Weights of a small GPT-style language model, trained from scratch on English Wikipedia.
Size: 8 layers, width 768, 8 heads of 96, MLP 3072 GeGLU, vocabulary 50257, 154M parameters.
Each number is 500 + 40 x the weight over its row's rms, rounded and kept within 0 to 999. Layers, rows and columns count from 0. Numbers have three digits each. The size before them is the row's rms in percent of the matrix's.

# down: layer 3 MLP down (transposed), 3072x768, rms 0.0351, rows 1989-2055, columns 448-511
# gate: layer 3 MLP gate, 3072x768, rms 0.0351, rows 1990-2056, columns 448-511
# up: layer 3 MLP up, 3072x768, rms 0.0351, rows 1990-2055, columns 448-511
down1989 100:460506548403518482443511466540541437495511494461488526504430502433495548504483473517536526512463532514469498504500531523549477484544497522465517554439451469520453506495480477546473431470513535
gate1990 103:525471453462496522513509540565493532575471520504500526490384548565497481471536504558556508507492441498501499513492465510448472519553485486514414508488605546414557545454536539543451503382508473
up1990 102:457493505504484528568481517469584545500531562559570551504480578604577518451463628584501497511510473515619523540492436524506502517484487583499451523464494480474483503497518462466564491544500461
down1990 102:569512507485516469465496417495457455470520493469460498561534545496522466556471540372481493540439484484488500504473515472478525464514481455579527508464494556538516476462481440535507519479539521
gate1991 099:445469536498506509592495511499568583502484499556508465510454428461491524545466531397475472534491472512431518517491480493552447502569483437478461486466490609547518511525492527554494478516518478
up1991 102:558578513474570424522547576453512485593474486523458535477481506513459511516479489544478505524450458563506540537477465516477487382513476528560450463494437528496501515591508491545489485415483488
down1991 102:498522503420565480423582530475499489560502465477449504505451562508467501465537548491475479495489463469473453591532512558461522533497463561520488470473446499471432501492532491531480470493534530
gate1992 098:498513474533591555548451466515447541491510556499475487540439512429477499545511526602452475582405547480496447486497568474480531503518489560500483567474436460551487406439532472475496529509490459
up1992 096:482484527498527460511572567468461485479499505516545431465547452471467502540509547452501508471549497395515611479501524491544487515558487447511542511541512591472487476537519533549437458529436558
down1992 097:461489516452438570485473394477471515539496551507516514539428558541527455408481433486487449531461511489531403458525458509475507454457525568533506450482485473567502496502557521497505554581537484
gate1993 103:565537490552481452465562553512419473499494475484592541536465465415498487500508557549550453500531552510549475521447450438561437507504432558400516419507516503564534453524501474613486476524508437
up1993 099:557516503500431469514480534498436464520510543442483558384470488421466549503497568550532530525490484494516494467490426461503497450542587517427551476514519465563499493529507500571492459543398503
down1993 098:479442414509486558502486446553479505441522505477521508508521431451496494447512565456464487489398495556509529501526538527541528456484537505511505564496534471526483519557493449490530598426448580
gate1994 099:466554497495474480488486511493513512509506521517521446521460445475484513458513510534504438486486507508470458475461453588493516445463500459497474457504478487480472465489524468521525447480510492
up1994 099:562451485482439536551476502472455538474468510478450467469478524411460540473498491523530543469460460537499521490505468490493492566452460523481605487483502516453537484498517506436510557548482464
down1994 100:507477489496422515460523513455541496465532590549482460494487410544502483495513540490495498509557486520429466483490473542486520505445479477485598450555487485471540485530523558469465500505510455
gate1995 103:511413495550485540493509553529435491464494461602511547432499478487473603520513544517539463443518545515472540522464482494491483516416511523461487559516514522598555501494462528545504492464468532
up1995 102:497596521534523511464571445551510468514393490505494411455482484464530439574499484479491415553495548551513428413483447470506493515513524478534500473447552412508501545542494474487492500510533441
down1995 100:532572495571507492566566445533491501527504639483537498543467498485578539470539484504546529478396470557466491527501525400500443498516520509504482425420520510517456476451494456479491502494546432
gate1996 103:465538476457487549472519511455523481542564460488516445494460422521515529437448456556577554553572489521453530506466518487475458515527476526541429491405461530454474553445471510472505550452443497
up1996 104:496544479518457526447503487520490433490488530569471519479591450505471472482530558537528540485506513503460491497496431465456495437488545529504477485502504579468507520534548518462499475492470486
down1996 104:533560442516538534495508492551455459474493468536462498481507536461439468441559528487471429497451461443501466621500468527489498523522485470475482474518437581537546460513576574509494453433458502
gate1997 104:495496477463450473546493601565591500541500535516506479529517568451500491557517512504520472569520448569568524490493529544500519494479497512401540516445533501560492513492546559444514474547522454
up1997 098:506441474535561483569440520547609497531545495481541482547573453480462534487524571503489510525533484501502559526499459534498487519501483442433566527452536531511405498516507509534582528445481423
down1997 100:524518455463496489527499518488566472506519472455447493499589462479515489519506495442486586584449526497525573549526546505469439564553451478462485525481503512537480513543497529527505508505518504
gate1998 095:546467496508460511532498481466530517454550522475612442493514530467472466487481563498530536564552427515600550438515573529530470483474483474535472483508454438508539545529528516532568479514484489
up1998 093:545507486547494474515449443493506505478442502565525519525511447485473522524463472463481476586485582448469482484478439478451504505563561536516503574505504505522509579516564476484465509531506456
down1998 095:499472511478502496540479466455468531452471505547472486485523465521484430434506477516472444516547482445480526514476468499470454452490542571529501552494526523519519572514501486396479460529467490
gate1999 098:487484512540482474568552481465483472475408516534439516539514548474532530507498547529514555470459534511493542452471556541460523482428413482473505587522478590549484515472512476512535530445498480
up1999 099:530491556453541478514507526514482529491561491569538486548525451518504467508501570561537505488500573478586570521528488423511568545461497453493586503532454438488506505490476446543522503484553498
down1999 101:486498518494467528454544488429503484490520476531477530471530510494539521496525547531504473539540547490536507459471470527514534530550577508546515465530489486522430483483495534556524553577468555
gate2000 091:470474448569586450556505426511443494429486534536504482470463494540427503432423507513533478492490432489457527384491458513585566536488466452473448480410478532497502448537488492536492428582509413
up2000 096:496522580519495478570542445548553581556490450536447537473492494443483489526506489532473547556508610512512539475540467446545496473531516521528457436504515507502498477529575517525460541492454530
down2000 096:508539542510430468482450618496526526430466488517513552434459495497465479468528456542504484550473538485579523533495544406454480495489488542488523479445492465520509486478521458526464567472509473
gate2001 101:478506438501474533415458546498498553554522494512482518498495575469532534459480601565445493460479466540538509528479524519498555517543509535508446463536481434391490486554534498514476589451564468
up2001 100:524480517483459458555461530497527469472553425521553506519500542469515450516451518467568518586540526518540468503502466525502515448430557484470465444563432470533491526603448475534515499519561460
down2001 101:462462438527482508545497539479530554475508467438496485555471545526519462504514482488390468478528461493535534537500545497470531396518494498454460483469506480530508499584553517459499527504506480
gate2002 096:497479568513596530547554561456539439445541487465452492457487539549493460544471433410514508426542515525539524514531543462490476459508492479510429557473452517474513523516522466524582513515470514
up2002 094:499524492511559535499469582487465441512525512491515470511496463556515536504532461507473435537567566533459490491545438496547501467507489507527469461485512577498518438523513598500469546497617567
down2002 097:526471423466451381444496538520472448492526514500518511513519548418507543497522507519511529544460446607508485440526457463413447571435514526456535478525500556532498502422553553487509515443495451
gate2003 103:444497507547442523454563501488513520507551478529498508544512475545545548512461535509498435544614490490515599476430494514550441490434481503476552474507528502505502486479489507567480525488435527
up2003 101:452550503444516558435512513544473572546511528500463496471513480434430477472542508512493414510539443486484507534468478435525550483465542468532493525507486422556491491499475496455484541544524452
down2003 102:509423543479474593488560519455542513597526471472539521543459467448573433437545581502487511474510551537451449514455496552530513543466519418564572498437453507536426523580503453483553568452456472
gate2004 102:440482423450525479521470533480395480511469554512499483570510514488497561525530541552523442475520461431504434413462486587478462413512477614541500518505548490520516454506526547518469459463568520
up2004 097:465523507481498584490493478506582574522475478485496540475491469546488523444539444473518462531524509509457442515480449494476616562507516532515520540481527466529464355477529485483568545546470440
down2004 095:449476488529510553490466480580491501535528537511502454532480476574429565537583581486505468446457541467504517548388470476474565517543543500510486482532526480490523417498471573502509539492563474
gate2005 097:477453559470423551392502484522504544512518457517480529440486503490470485515490486511485517518503484452471561491540489469444492520523432479523448491461487517454520463532377468471527516531472520
up2005 098:530458472576528467497461475460507371530465549479582544473519555453511497472394494467539575434471552504535534505520437557584474453512536475451520523471496531526407460561442515466491522489523475
down2005 099:543552455595471507494535452442475442533525540504461476510492514461501497477473497560499514488476534530515451478518497491536471510469482554483509377536484550544493486545477517515506540481485499
gate2006 096:381497511530486417464440461503495444451487483430521545438513533518501494563440520474487444510479525575491443509491549559591500483565409485479471510482553505604441485526479419559511496484503528
up2006 099:429523500563451470512460463481545376487508441426480497451544497500469607574480529448493426468439472498483479529514507491491571501516504459492526473487526481522516522548462493564552496502472577
down2006 097:443496477465552517496480554513497462506411504423461498534467495539473511477499499473475455532558488499546465435481482530429565524494468447487534445534520553436540479509492461457507520518426580
gate2007 098:543531548547500515498504485499531526553530515425518512424493535470527462546508533494583558542550478511564567406502523568510487495502525562422572507455546530557446412570602479492558460494565439
up2007 099:457445511472481575483478539491484511477470490573423463551509470449470453483490483554488456500478595459449537531516475435458450485470487475502474453505479484463472524455445487492503553554592545
down2007 103:491454548521491577558520535554499445540456521490558472508451509498570498530494605548450501575483581370559534488531580557465494492443606506516540533445502493549488484462463510556540440518521489
gate2008 099:454466486473518502530567425416450534553466454501517492479574460448472516453542548501523510566507468484496546537455473434471479453513458525544481471467525547541563459513486480515441557543526511
up2008 102:550454489543572486511510469551507565415466461530436491487394488489427498456480462448504481531510524542492412452552524478570547453494552504510520443498511539462491499588509525506494546507533515
down2008 100:427449519438542500548483406509442531463550560500418517471545504479457480494509537447480435535461445520485451510503548447544534452470532586571476517515539546488467471519488452505501504573515498
gate2009 094:558516498480468464500496490502510455531565482528516480496483491499489482505514462505449511481493455507499592435532455454444532515469540521430543495480487536504545527459581446511494482463489531
up2009 093:455457441506513552476556424549411458528496553504537559467540485456604472527456442476535496440473417512508543375514494484471478525539526533535433478474451501532458503571484508544512449478490555
down2009 091:542482451506458542478490461558552472453539507516508534481496464468514543513567437528449429494414510462520549500559537479498461532519529592532553521489568500507438466482420501535527545519507498
gate2010 101:508516581527479578527516475528424534507528503462478531468489495479537528465572531505504481477533539522488454452508535462564510479450512513469521521486486516553529501459471461549467465523514510
up2010 103:516538519521551482511508488525526552523488579479547476486496438438465464503532543473562513477502394463493455426485444463448514472508582455469519562430535530497476533481503484498473524434444443
down2010 102:508531469493491526486516512488564546422529563587503574530475456436514503504488474489505494453483479563462532486473476438460419479533512525575490492460526496501488530521524508479551520441461451
gate2011 096:485527454486508477448498535466497463432520449526454547492514523498460503508487444498512532483527436521512508476498438462511498582483498486511476485469445531472507502564567467555541481531505443
up2011 107:500493526477500444468444473500509474483471483516428552450533558525458441512481489507507511466521499470517576545549503523484491480557513547548482479554471446528527466519521393564528506536501439
down2011 102:519499519462504564437457454491453432454464493500455470470475473560502435521559560435471536503485528511506500482517534517491594469509517543583462427533535500555392527523513456485499505519477507
gate2012 097:552514447515588514530503540448478536508473421478479432502436528425499484596529547478498508495486557536503510540437507506543492568514474469547464585542537481512507473445516452531512422464482504
up2012 097:410497514480482497501523505512456513446462526448496531515463525553397487528502546439501512551492530548510497457462432533497455460526486465495428501469540523426514543460557497547520544511493450
down2012 099:553504554540462538443421455514492522548471513520576535443494433439469461503551461543488517539475543503455504498489502513502442562525528448484451470500539566479496500515488505496579574511504458
gate2013 093:487512477503488425564496480482532445451465491552478546521526484528498538490511530514465454550520459507486587465457428507501470506430414521509479565520513563478479517490525437571556562524505490
up2013 099:473475525501594492429498449536476560555552451481551493504575442436565453426540476525527555403440541442539518560525509460534515513556569523476506512511466500446471554529473548467467513539516536
down2013 099:484507493599522464457495438413474541565524521501550464498532443512489537501527520556498492479532600462569515507523501523511518456542527500513473448459491480446483571486484483476497508496511478
gate2014 102:465426514469469554524501531540543501523547495493548479400523499450464542496533520544463457460543466550479556486497511490434543402522459457526450485507545475531559445494469505501472565426552570
up2014 103:484489459523543534457443503465553441452480527512456444451469456547507452496517449588586486470552467543484517514478486475508514502519489493542515545473430548563539555430498577532497527487539506
down2014 104:493516487588512539498476441474555565532470476465517497416530577529498458506490441515473501412550418514406481478508515530523546443451512582501487509509520461508536494495507528499491523464502416
gate2015 103:517517473580520526440507571432512512435534529487430504527570442543485501520589481511427476502541545564565528485518525546438493453450506515490503490511504487441447444515485557454551549473529509
up2015 100:541509460453483537548458477463532516477474560462520524495530548508457516522468495528413469559514517452457471488474475490494508531552461499484522487515528540449564564526560573466543482467509476
down2015 101:536501535494532416520467472490447491497473476482505466446544586592548463496531518464487565424467485492538440549509489539538487519459446537510477548475493497557524514455482491511469483484438486
gate2016 097:530525520514521513470435494478461449478436530494509493522464515602459556508494511598538449502483473574527480497439496468508480519514452519561435470467548449451468479530574497504479519451548511
up2016 099:511462464508593528524511446525512529472547504525455522479482435540527576509464549512476435473450452489498509468461498502495557502519520504533465509538507503505569537585532468457488527481481416
down2016 100:536523509565447552544420484535577501509503532475500466487468500466545480401501454460493528559539495476526419511547481453514530492528453572466608571482436574539465568517571410536540545445472478
gate2017 103:560526476535505484467495433595485456461438419560526526499497495430529535426541555480552531506569433493465523528459542518537539564524465537471544495463584548595502561487519559472449512528478425
up2017 104:476443524400522501491520553486498514425563523463542484460495457532513450498461527537503437498478592541555536496445552453495499511500509430500538524529499471492509488538525542521453457466530445
down2017 105:432541505487515462511488485477461489452498465472440520495506441522545519503530538520519499486431562513465506463514500472548439467537504487454497461512483461526513524466394462437498476509468517
gate2018 100:542473452517522524435601524510484480570514463479485520478443546455493508510506510533521573474485539461515534524486526528524533485526446525436512499531559488546545515520454456522469463493457487
up2018 100:531478440533521543509596485498484382442509546483516529473470516547561485544455506469494404518514510524573591504453540502528594464566510490446528495528509497490381504402503461508412551514499489
down2018 102:480468524552493528575534488468530498507510483510536532512452462489473548590603530525484461534600509521509526498472568525473416523445492439479491556450493488460534571433472509492525552504456444
gate2019 104:436529489475493586573509494537492500437473469563467477500509500471470533498496572497568528543531583548474504593394451484522513546493424517549482495520480515533528464486474460506419466500479580
up2019 102:431498482529482513471516524495479526519514558515471459539617438553460508468508494514508466538511457551506439561507524498532568431472529503549526532502429483482470483494476519450470461512440502
down2019 102:415444421481435536478489514508445475527540542504468544489521491539448435544506449432516488479470478510525479588471429508492552503520393482539484457578426443505492490554492488485609501524498521
gate2020 093:550486505526459518493514465468483524529590486420459481491513526543515493489477524530527495520516541543526493527500488499492508485528481561483503485444520546544420509524469485467518459456546532
up2020 090:530496480477577447510430500451531425501509448528557522449472511462527505505533414571496533523499473486455524485560534479459472506445489510534449515474499483473637496498436499523501538513499511
down2020 090:478583522541493484497534432522486562468499530509527478508420469516526469498529402493498455471505520500473566428499550491536467448534574480520480483486501457480553511526481501498512508504525449
gate2021 094:486450475515523483477520467489573517474515566460462545467459521507509490448497471598509486512580431464507517472504528492508546557596447584547457512464523516548483540464549487387429524510424428
up2021 090:456512517548574417508554528523551574423509468575443514488542517480576607503528512488481552554545503511537546536494517536512497486501444523437599508498460486452545459546511516484524570499484446
down2021 095:420530507498500538550524548458544472520551453505460489525508578537536499531448528554574550477413408436483491498438481424414476498505452511444546500543517451516442509570514402447513482516532493
gate2022 095:442519526514507553522505476464440471559511492492407518442417543440514527529486410493507481413537501540470493437497559542556514438542515520508514515509522506531541435457518543493491417474536486
up2022 097:501479521501454567536485532480542499432499533475482557438473449483480496539471550517467544504512466428438482567527462539479567516618497556499550509532487532503544511525511568477543487519486461
down2022 097:492468563534508499459510521507455399458575487563479594500522508530477557510488480451490446522458583508469467482540468482512602437516513537456547449530493554449544543502508546468509470490506537
gate2023 097:542526461491569482548464545443513544483502575557457439402503495522520524613414506576446546496494525538516497500487454511472580506538475581521459469483571541467472480465555473481502463520506486
up2023 099:519451533399484483479453496494487417480536579460520467518536537494433443574498535490439528524510520478526509467420537462459503481540536490482460459503501436486454558505543521445485531527459454
down2023 099:495449530477497578466585468513510472475400453452458484489526546566464457473493547467517537491469545494505546468503539436457457486386462515476481573490494450593528453587461576537543550436450496
gate2024 095:496519429535487451437432480506559502456540495489497501498501508527531491570495475540493474497533470482473471475506509478455511527440511493527449482526451550468557521486494443524498461464479536
up2024 096:480477520497569534470456527552515424441493515522562492516554489493516510547510530433476543505529455440515509473511483516487495432533446454515508552523493492582470515508461485548507511447552571
down2024 095:492474521511478500520500421475506492481572481512563579550520485547524460520504517469472525457518509476508511544562492470505506557494571526439462476432499515546487531481492515465529562513551617
gate2025 107:506596452560520506489524508521529504486442512526480407488510508485482580493457550486462533488518549499526474548463527458546528500511475520506516572467541467526516537476555497522491537531484496
up2025 104:479516489499510458606564507483466529486527480508470469512475541427515526477435496523543465549499535507510527502482602554468436458549428571535500489500512522477442457552462499440482494497506558
down2025 101:487512528506516492449525481424501510484411462554517449492534511484506565461519488507427489513526495499480488544464482427528496580437414516509578536492489526497510576496505451513517536514485484
gate2026 102:466492477576528501575509500519508465491500507452527520490433450487495460450441473568515470502485479518505550477452501499524451435508487485505521561503500535508466439465538417517504432539547443
up2026 099:516422502482496513519423528521446485526529530586536420597497493511489403473447495502488495471527455533496477480480498483547473461491523446487417511480461542503514468546506440425571433439496496
down2026 100:509505468508436462513548555498428590425531480483461443493551537499452492541521494491530481499517521479490468554521464522531624525537458398537451562528550451526496477530553519521517457475500486
gate2027 104:524522531540511487521507566480497525457550506544536460443528496523448515524499537510514510498549467518563534524474534505431480513408514500579443491480546524538509511547488535562464574527490490
up2027 102:547455445533557455540478561471491479460529473477541572490570540533479474541496513497541524526495513482505481510480491523510484515454465498515492484519455470579550601467468554629438485559488458
down2027 099:439603524540444505498485484465531527479468532448572482578437548424490492549495508486514426513532485530571581420450498522541532492454550497471491441546436539516574601460442530544531489483507500
gate2028 103:419462443517448532534475536504505535447499469491463511508491453414534483538477503521559373461540494504494506493478544450524533521493501500565450502471487514531488429512531483519470443480535513
up2028 102:469451463531486439554508445536533457527424457514516556416584523460538508474481482510469490558491542503536483526512527460486474464457572520567450454529498511473489507429398425438456464547509573
down2028 103:531462481516505515584526481495482449506508470475559458505517530499491437442485467461464520532559488498496488476534455472538486501445464481503505443497513504489515515417521559561430492484399524
gate2029 102:533514440533479518545554635523482478439536439556508470530501464488561458528471552488473518440488485537489539477475531524533553470454429526465484477498454520473496442519488491507467556496484520
up2029 100:493516503470548478466506478513530480607444581483565501501438518512472438408573467537568503563536465492540432464498450530512454444549536484516443504459536543535452580411526556548505545475507448
down2029 100:441475475573448541516406528505578548508442482529516506464464494458477516508580475571465512523486489499509584450506446496514496504493519519444524481487534476540487508493494537456501549431533489
gate2030 098:513453462573554468473542528562481416522529503500539513532446557489517492460475559468585449499532477548562558524446450492487491503429495475458456533455513554542541500557446500561478427507493466
up2030 100:496514526526513504519477592477463447527500552424519458518507499485476525472539473489596488580493515541477564572482472436445500553495464542445516498483511528514491503542517492611455548517556563
down2030 101:533545531465502511509425527420453479556529510495460478498514542499459572481509503418541529484505513535460408514516560504473535520460515623490483484488472457542471560544540480425459495458555471
gate2031 103:454521543550504473487508547510445512500536439517470468404542473413556497547470576465518522514551570491469529475542472528534439466524502434517498518471489511575514478487391447570536530548519520
up2031 103:479532549501474478515494530506505565525452555542502463433497518487529528522482458474452418463443490437599493498514566518514557476525440537517538547531527478531502513505446480493488453482516480
down2031 102:454488480517441501539440476539544469546530503527497546578457416594498499440432474538494423519509514535531517483492539470508535497495544477561442472479481525468510517449478452466409497489510472
gate2032 104:536481444497473510570518539549436478549446502465508461536501478362484460535475557544443506509544527549485526490512515528473482456530470560499476578459469476567493526420537531460548567518461477
up2032 104:516492519495445560466498487566476511470528537503472452470441404473497564487516540524459452487557505485480474515512583516515459536572480493511564444558502530526594477505463495495534525477513514
down2032 104:472473485520461523470500509493527535473509486500482505530554511536383573508531503453492486588534454453485469477512483524468508444536468428506449518487510438542502476541495467528561515526552561
gate2033 098:449535580514588555431565497547532483432454549549502508505470491495564414512483536485562511526509481505516533549478527473550489592432492547508454556471544468533487521501494504478486518580506564
up2033 097:476494532517471493540489499477419459512585496467480564499466579510489480539485518564545441535500535530484528485431415495451442475518495467552546474520501455489616499511495500509523511499448501
down2033 099:476519474537482560531454509499520499511503537505494566478482498511510497518517537518569506464578431493574557506443447586509510491455466467571488502475445508511520471455420563564525510464450490
gate2034 099:555463487503499477519471491519472539531502462498519450418507519466468479575499499492554485608569434524523525437435408460507510517562534497429512510442564503514513500552499490510526526472444508
up2034 101:496495487541426486504523517505521560432467445457481487497487509483491568485563470558507498517478502471428526536558528523504526557467506515475477479488531511489512524500557498512513537521479498
down2034 102:533450483487426486447542570528455512485515481543499502504490454437528522472508540544474479395499424518447491531502595530557508534448442483528495466523567593474485550523421597485508425501527523
gate2035 096:525487547491500539470491513488467567527493455478431539529560489463500473510479562533437593546551452487495546492497435555506430478452543526422447479519502553470424470483495532457521520523479541
up2035 093:481489555493434503540468466519450514519473532501568482458455539517468498542602470470576443491507506530499465544437473513487511429497556511472529508418532478522521549523491552523531506492467509
down2035 097:510535500516518488506492528465510538484497481472513468486471466489530511494558548437555499393516537529482565456495504509489489477490459492464576444503486412485500573506421547487459477531460542
gate2036 104:463542545487480564475520561523527524556527515595577563527461456413454487540515534470542464524542484537508570438492535453406507495545475461489502480483478517487498463485481530559476502465525462
up2036 106:521518502513533512552522429468456523449480503531523509509536511495492516520535459513435463394439497492590489485484550430530550540518478466550490458529488441535442543588567488523505538549550553
down2036 107:471535498480527489583504500493496496521517565491550596570547459461485443587507554526523455528456470480498519450563547434433414464499513444457526516460501460502442501491512579509475544515526546
gate2037 112:500483516429484497502460572450551478452558481492467451436439446583496511443596562498519514464558489468483445492498549520523473492496472442502493485501455478526546462573485494467501509535520480
up2037 110:502572517462478469520470519397576530547635481527459472475489436474496481497528492476529553511525436483461415519502470557458491532451481495522422437496538434489508469507497448469538469548467535
down2037 099:554476522595452551439490463525395513495463499479492486526517530533502512502439495571477475536518559523538569468518502466511474463498561598513532496511552564490475541536502548479444521458541520
gate2038 107:391534506516496503579516495589480484485490516496490509443471492544502508553505518539500509492571467512526563481428484509467490473499471516460480483491549503511439456532581473445502434491522439
up2038 105:460528516519494492500447478636497522501556477509564592496529539554454490497477508515474519508484453546514531589515443541452481500514540518453450485552554414500505510496529515413504481539514503
down2038 102:456430546546489572475465427542519508474471520473516506440504483576540506465454541407481535542506495471496472516505492505512515474406492488585550456515536462547435569523536518515469455504536488
gate2039 102:504519411495495492427546542484476548444489538549471424481490488513505554551483474547467419481513506493475564482438465532550484525531416528505492514451466456490440501498503436476546479484520461
up2039 101:495494479484457525544491488537473406554527528472498494541513480426582488548460457506469542522496501478484485508489497525532509473529492502462467548461489507461451446430501498457531501512484568
down2039 101:468489504494489504474497500545506478522526438515503460499456433442537503515395547397533530515445540525436509461485571461582553515502545524503495449501462531533497460489538542536470522533518501
gate2040 099:428500513404522486550549546592441521531533539484443429488404547499536558512538534497524482567520549508557478491449481534533515526483528499463507525474506490585542536490543468452521552474559410
up2040 099:517455454477507480477454548479494414582499538478559501472530494428463505471517469431535520560575503494607498470512530474498507488468483498529507444500543490502524464463504568423529416557478458
down2040 101:530585429524439485544441465504534505596565489483471541478496411482556448457472492517517490447502422524513522508469465496451530500461495525460466510366495497482529464462533442463550488468481505
gate2041 101:503510462535546444469433489481460449492481500494526445546504468548444420489516521544466493523518584502576525485532482530517475545494479519504454517502453491468443551534571455479492489507496511
up2041 101:477463523524504526535524501492486431488562461436499435519498495459424544475429483482469510525442456477408477489543454476492469505480555469476485437470489554485525447541489535549460502458539540
down2041 100:508493471497496544594557583478525454500479531459488467585580518536456496412434470503541512483514510509445481519513568437466502489469499545603492433527476424517510472455600428477448496559453447
gate2042 103:517471458487476534409476505486463494500447502519448466483511498500461489468457486479573445461564549523486524450517462510481479558532406529524457475401463470452457484499448536478451523503498529
up2042 105:530462497479468480514515438542477539618542549552563488493587497458539514543525539533527497535466580518500489549461492528449491489486546519513492547538448554477519436529520482517500510500560528
down2042 103:539542539541462483534481529487545474480519486467494524483418512457524519468543511497491486504545489559527472524555509414452420521485459498528481487528541531508546473521570448461514499557519518
gate2043 100:464479529553490498521498467520542497521480515536569499488480487512513561552432507537572523534489500489521524462439465504556477448508531486517479498461484584552458511506469475577434486482534475
up2043 100:499436487565496477530492436514440481521505532485538557523540496439509482415543520581525440483517510526408488540468493483555466518449571478514526505488535494528540503408461505524496455522486472
down2043 100:408468485541528569488475381502453482509498527519533517543567445500433536504594478555477450504536489419476575518510568527525531470465568458530488541464501531477493539479427505455458543538526554
gate2044 099:438521468481424529523495393564459487472465503509550463470509551516516507478490467476507486442502518543514550454486491443583427514566495515549463479467442499459548515400492452503501487521478554
up2044 102:501479493462452493544499491495588496549462519546582379503495465498471485513502488475511460514516491417433485455515531515491505506438574470508497536511548505451486487531519442450505513496514500
down2044 102:476460517531462584504559514511557529542485508499538429476493500546454472510452479503375506446506526472495462438445544563538453508495509480421522492518543530510537552552571510508550468538536518
gate2045 102:532480503485542512555512475449537494423504431462590477420483506478529484503595538515487539551538488459510485577451496572443509527477512539586469446435495525510480532488469440377548555468500474
up2045 102:566503523519480474489482526530442535510513494458467456429449495476525520573491480496472524543520546453526532528538506551467520522538442514479526401443543484498494515499548502467538564539531553
down2045 102:517455572491416533525455499499477544440439537494480477528434563475452427481414523528468549558601488504520506435407457530494489501530472580501443493537530476565529501458479479543453519530568490
gate2046 102:516532429533505504519496452568485474479455458542487414472483507524474484498506482587496493428589542489479519476465474487538479520497500504529483509549541447505526541486531524481563545550503539
up2046 102:482449487524540468445528567480482490548587481509442529459527513471483516576455535539552482513509523516542447507457494464533540542548491537495545507500545507457519512566519497500400463490554529
down2046 101:554539563506470517547483505523465511466471474542416509496527571481503441480489524502402466446499506465541489581482494500489534495546469564532511472495496549511534517511471485541508428502406457
gate2047 110:501476516545544513492526489441546515492381486504527515465431460540475479484512557492481520548505462508463503458430566505469555523507537675562443479438535488483440539539552502401515494412574477
up2047 113:481498490494539520504523492466502489579419443539513511488490510558479523533529474458454524489467499482489452468452594467449512575488559594498421477502492463403481519493483471456499516498510507
down2047 103:480523480452478434533484547475475484440551533508476468456550534473536480497537434491507477505521544525520463521536447525520507459483434520445562575528482502539574449463447520576511498502502551
gate2048 101:488491488559441560522555441606429507542555534455459462515476453438504571552491504501544496543561477438560534577480455469553458511424456505509515565500548583597507428564536530545450573529469466
up2048 100:445479448518548446462505564490475558527475499514476485491461528526506455557475519486459484578518522506522475546546580562513532475461530496429463540502426562477463522459503541516587515514562443
down2048 101:468513473496533431452442576478464557519533455517558453470522454459492458526552531511506496540553544484514455472499475473506498521445503479468535531503486580492551548461497559543522520487548522
gate2049 101:522518513551519473501492494497490500491510530476470439442483487453528419559535554463589459468556504501526550465347543492497468517485497488538488574412412512462471442526425496461473512483522468
up2049 106:502494514483472470555488498586506507501486549540500438540483466549529427515501502474495523473439456455486581471459478538541534486462407439510552495530572523485503552578490503549499416458471541
down2049 105:518544471533574544521538454493441508470476453535494417555497541504450563518521536502532465451499531507496532568437476563495508469471467447506497480535514486525510493567509530495506477501517465
gate2050 103:480431532556562503448484481563480567507463492536474421401486482421494504488470556519577495571517483540541505478443499507527534456493465524422507538442464516532516448532467462475530487515547411
up2050 103:497500454498503520575436504594506502443486513508472435410466480448512563510450476496533488495463513483587528507463478454439481544424562486456498524443496562507525536471522484565442494497434523
down2050 102:522475563505508514463383544480481445524519465558491560481456515547497569521523525492519481511483505507415530456443480522496540479542510559506463561511450480498554473496533478482529534522479473
gate2051 100:511497514506479579444553490488486427496424502497520544476485503486545476448447505565512530515483431476455474547509523453496549462495497592560521487469500532414444441530495548518508499488526441
up2051 098:399521496483476522521487452503522496488459581520485480469445475487516481457493536471473489531471517533498478567491481552474554460542478387543515486503510542530508459519551498504500540448585489
down2051 097:580513449433509505461451453546459558445551554507518538454518517522477505398460460478481491471488449474542538557523550512511520517496486573535479503553499538492501484501454500479508484461521498
gate2052 094:527568544546531481604525506583430551424486512480487505474470500553448563480430519475489442483524566529517512505518561473436502512484536523505464485557554474483523573487500448475494471520513492
up2052 096:451515497500509407521481473558565490555464536511527528519525477558441488519497549481512528563475567477475485469561532498526502478456491461471486476575488474501537536483496451563544502481506525
down2052 098:474441450458497515511452503434496464534507432526431471491529530543416482508482564446457472444460587543554536554521487534513480481510487461502512493529586484504545497460448501563507544513467506
gate2053 094:468482491522514568515483487530431472525539521469511465446473490502538525519484443540488509446488488519468542520498514497494469510529498619506519472408512567536470526543491526510488461416534490
up2053 100:438518521447432520536518456485457542490488470522453519471498559532559496435436448520540490549447518526494519506491478503464547491584493535523510508480490431524524526570546491459524512437493563
down2053 097:534436525441466538489506448474469559444475560465459510535492481495467528511494454531498549545532490540498460551589500478590533531508471520560493471471504522554473480456484487561485481480478398
gate2054 099:467543496527486451531483565456512505491472424563532543481453494464517531594512521552452508390542535525556529548472585492489469512465517551577424404532450396503552493470465452506559483517450523
up2054 101:519470446502458507474474446515506484507476499497528454425508460463559513436443453503453552492558449542532522387594498433549455489515488562473477518446591497488471508497549563551454511490441466
down2054 103:557546466415499541527553448431517524501582449463497568540429533538469503494531512529546548539517482470460487543531520455504575481506493446584470473478493500467563501537516587462414526389479534
gate2055 093:517595502556553463533543522495451493519461509437532444499544488470545490460501506493523505535507418493552484469520490487447493485523476490494483525474525542443481536556480549466546535503541483
up2055 093:546500499593558468479468453411558467476463520510508430479533496440527486507529540489536548525504486507473489566465494424504471524557541512537486501530569550596497485513549551510509482473501443
down2055 098:496450485608501467468523498463566500540510469496527452535490477447562449541504509513520486524449548490538535546444484437534486548534499596476480479517488515561468462512482557531527461484515471
gate2056 097:468551408526449500504503515556505427467484469551452543568437525446517467495540530574539437482493507423483589485420611471494563534413543521556444577586523554443456504583504483494477504523451546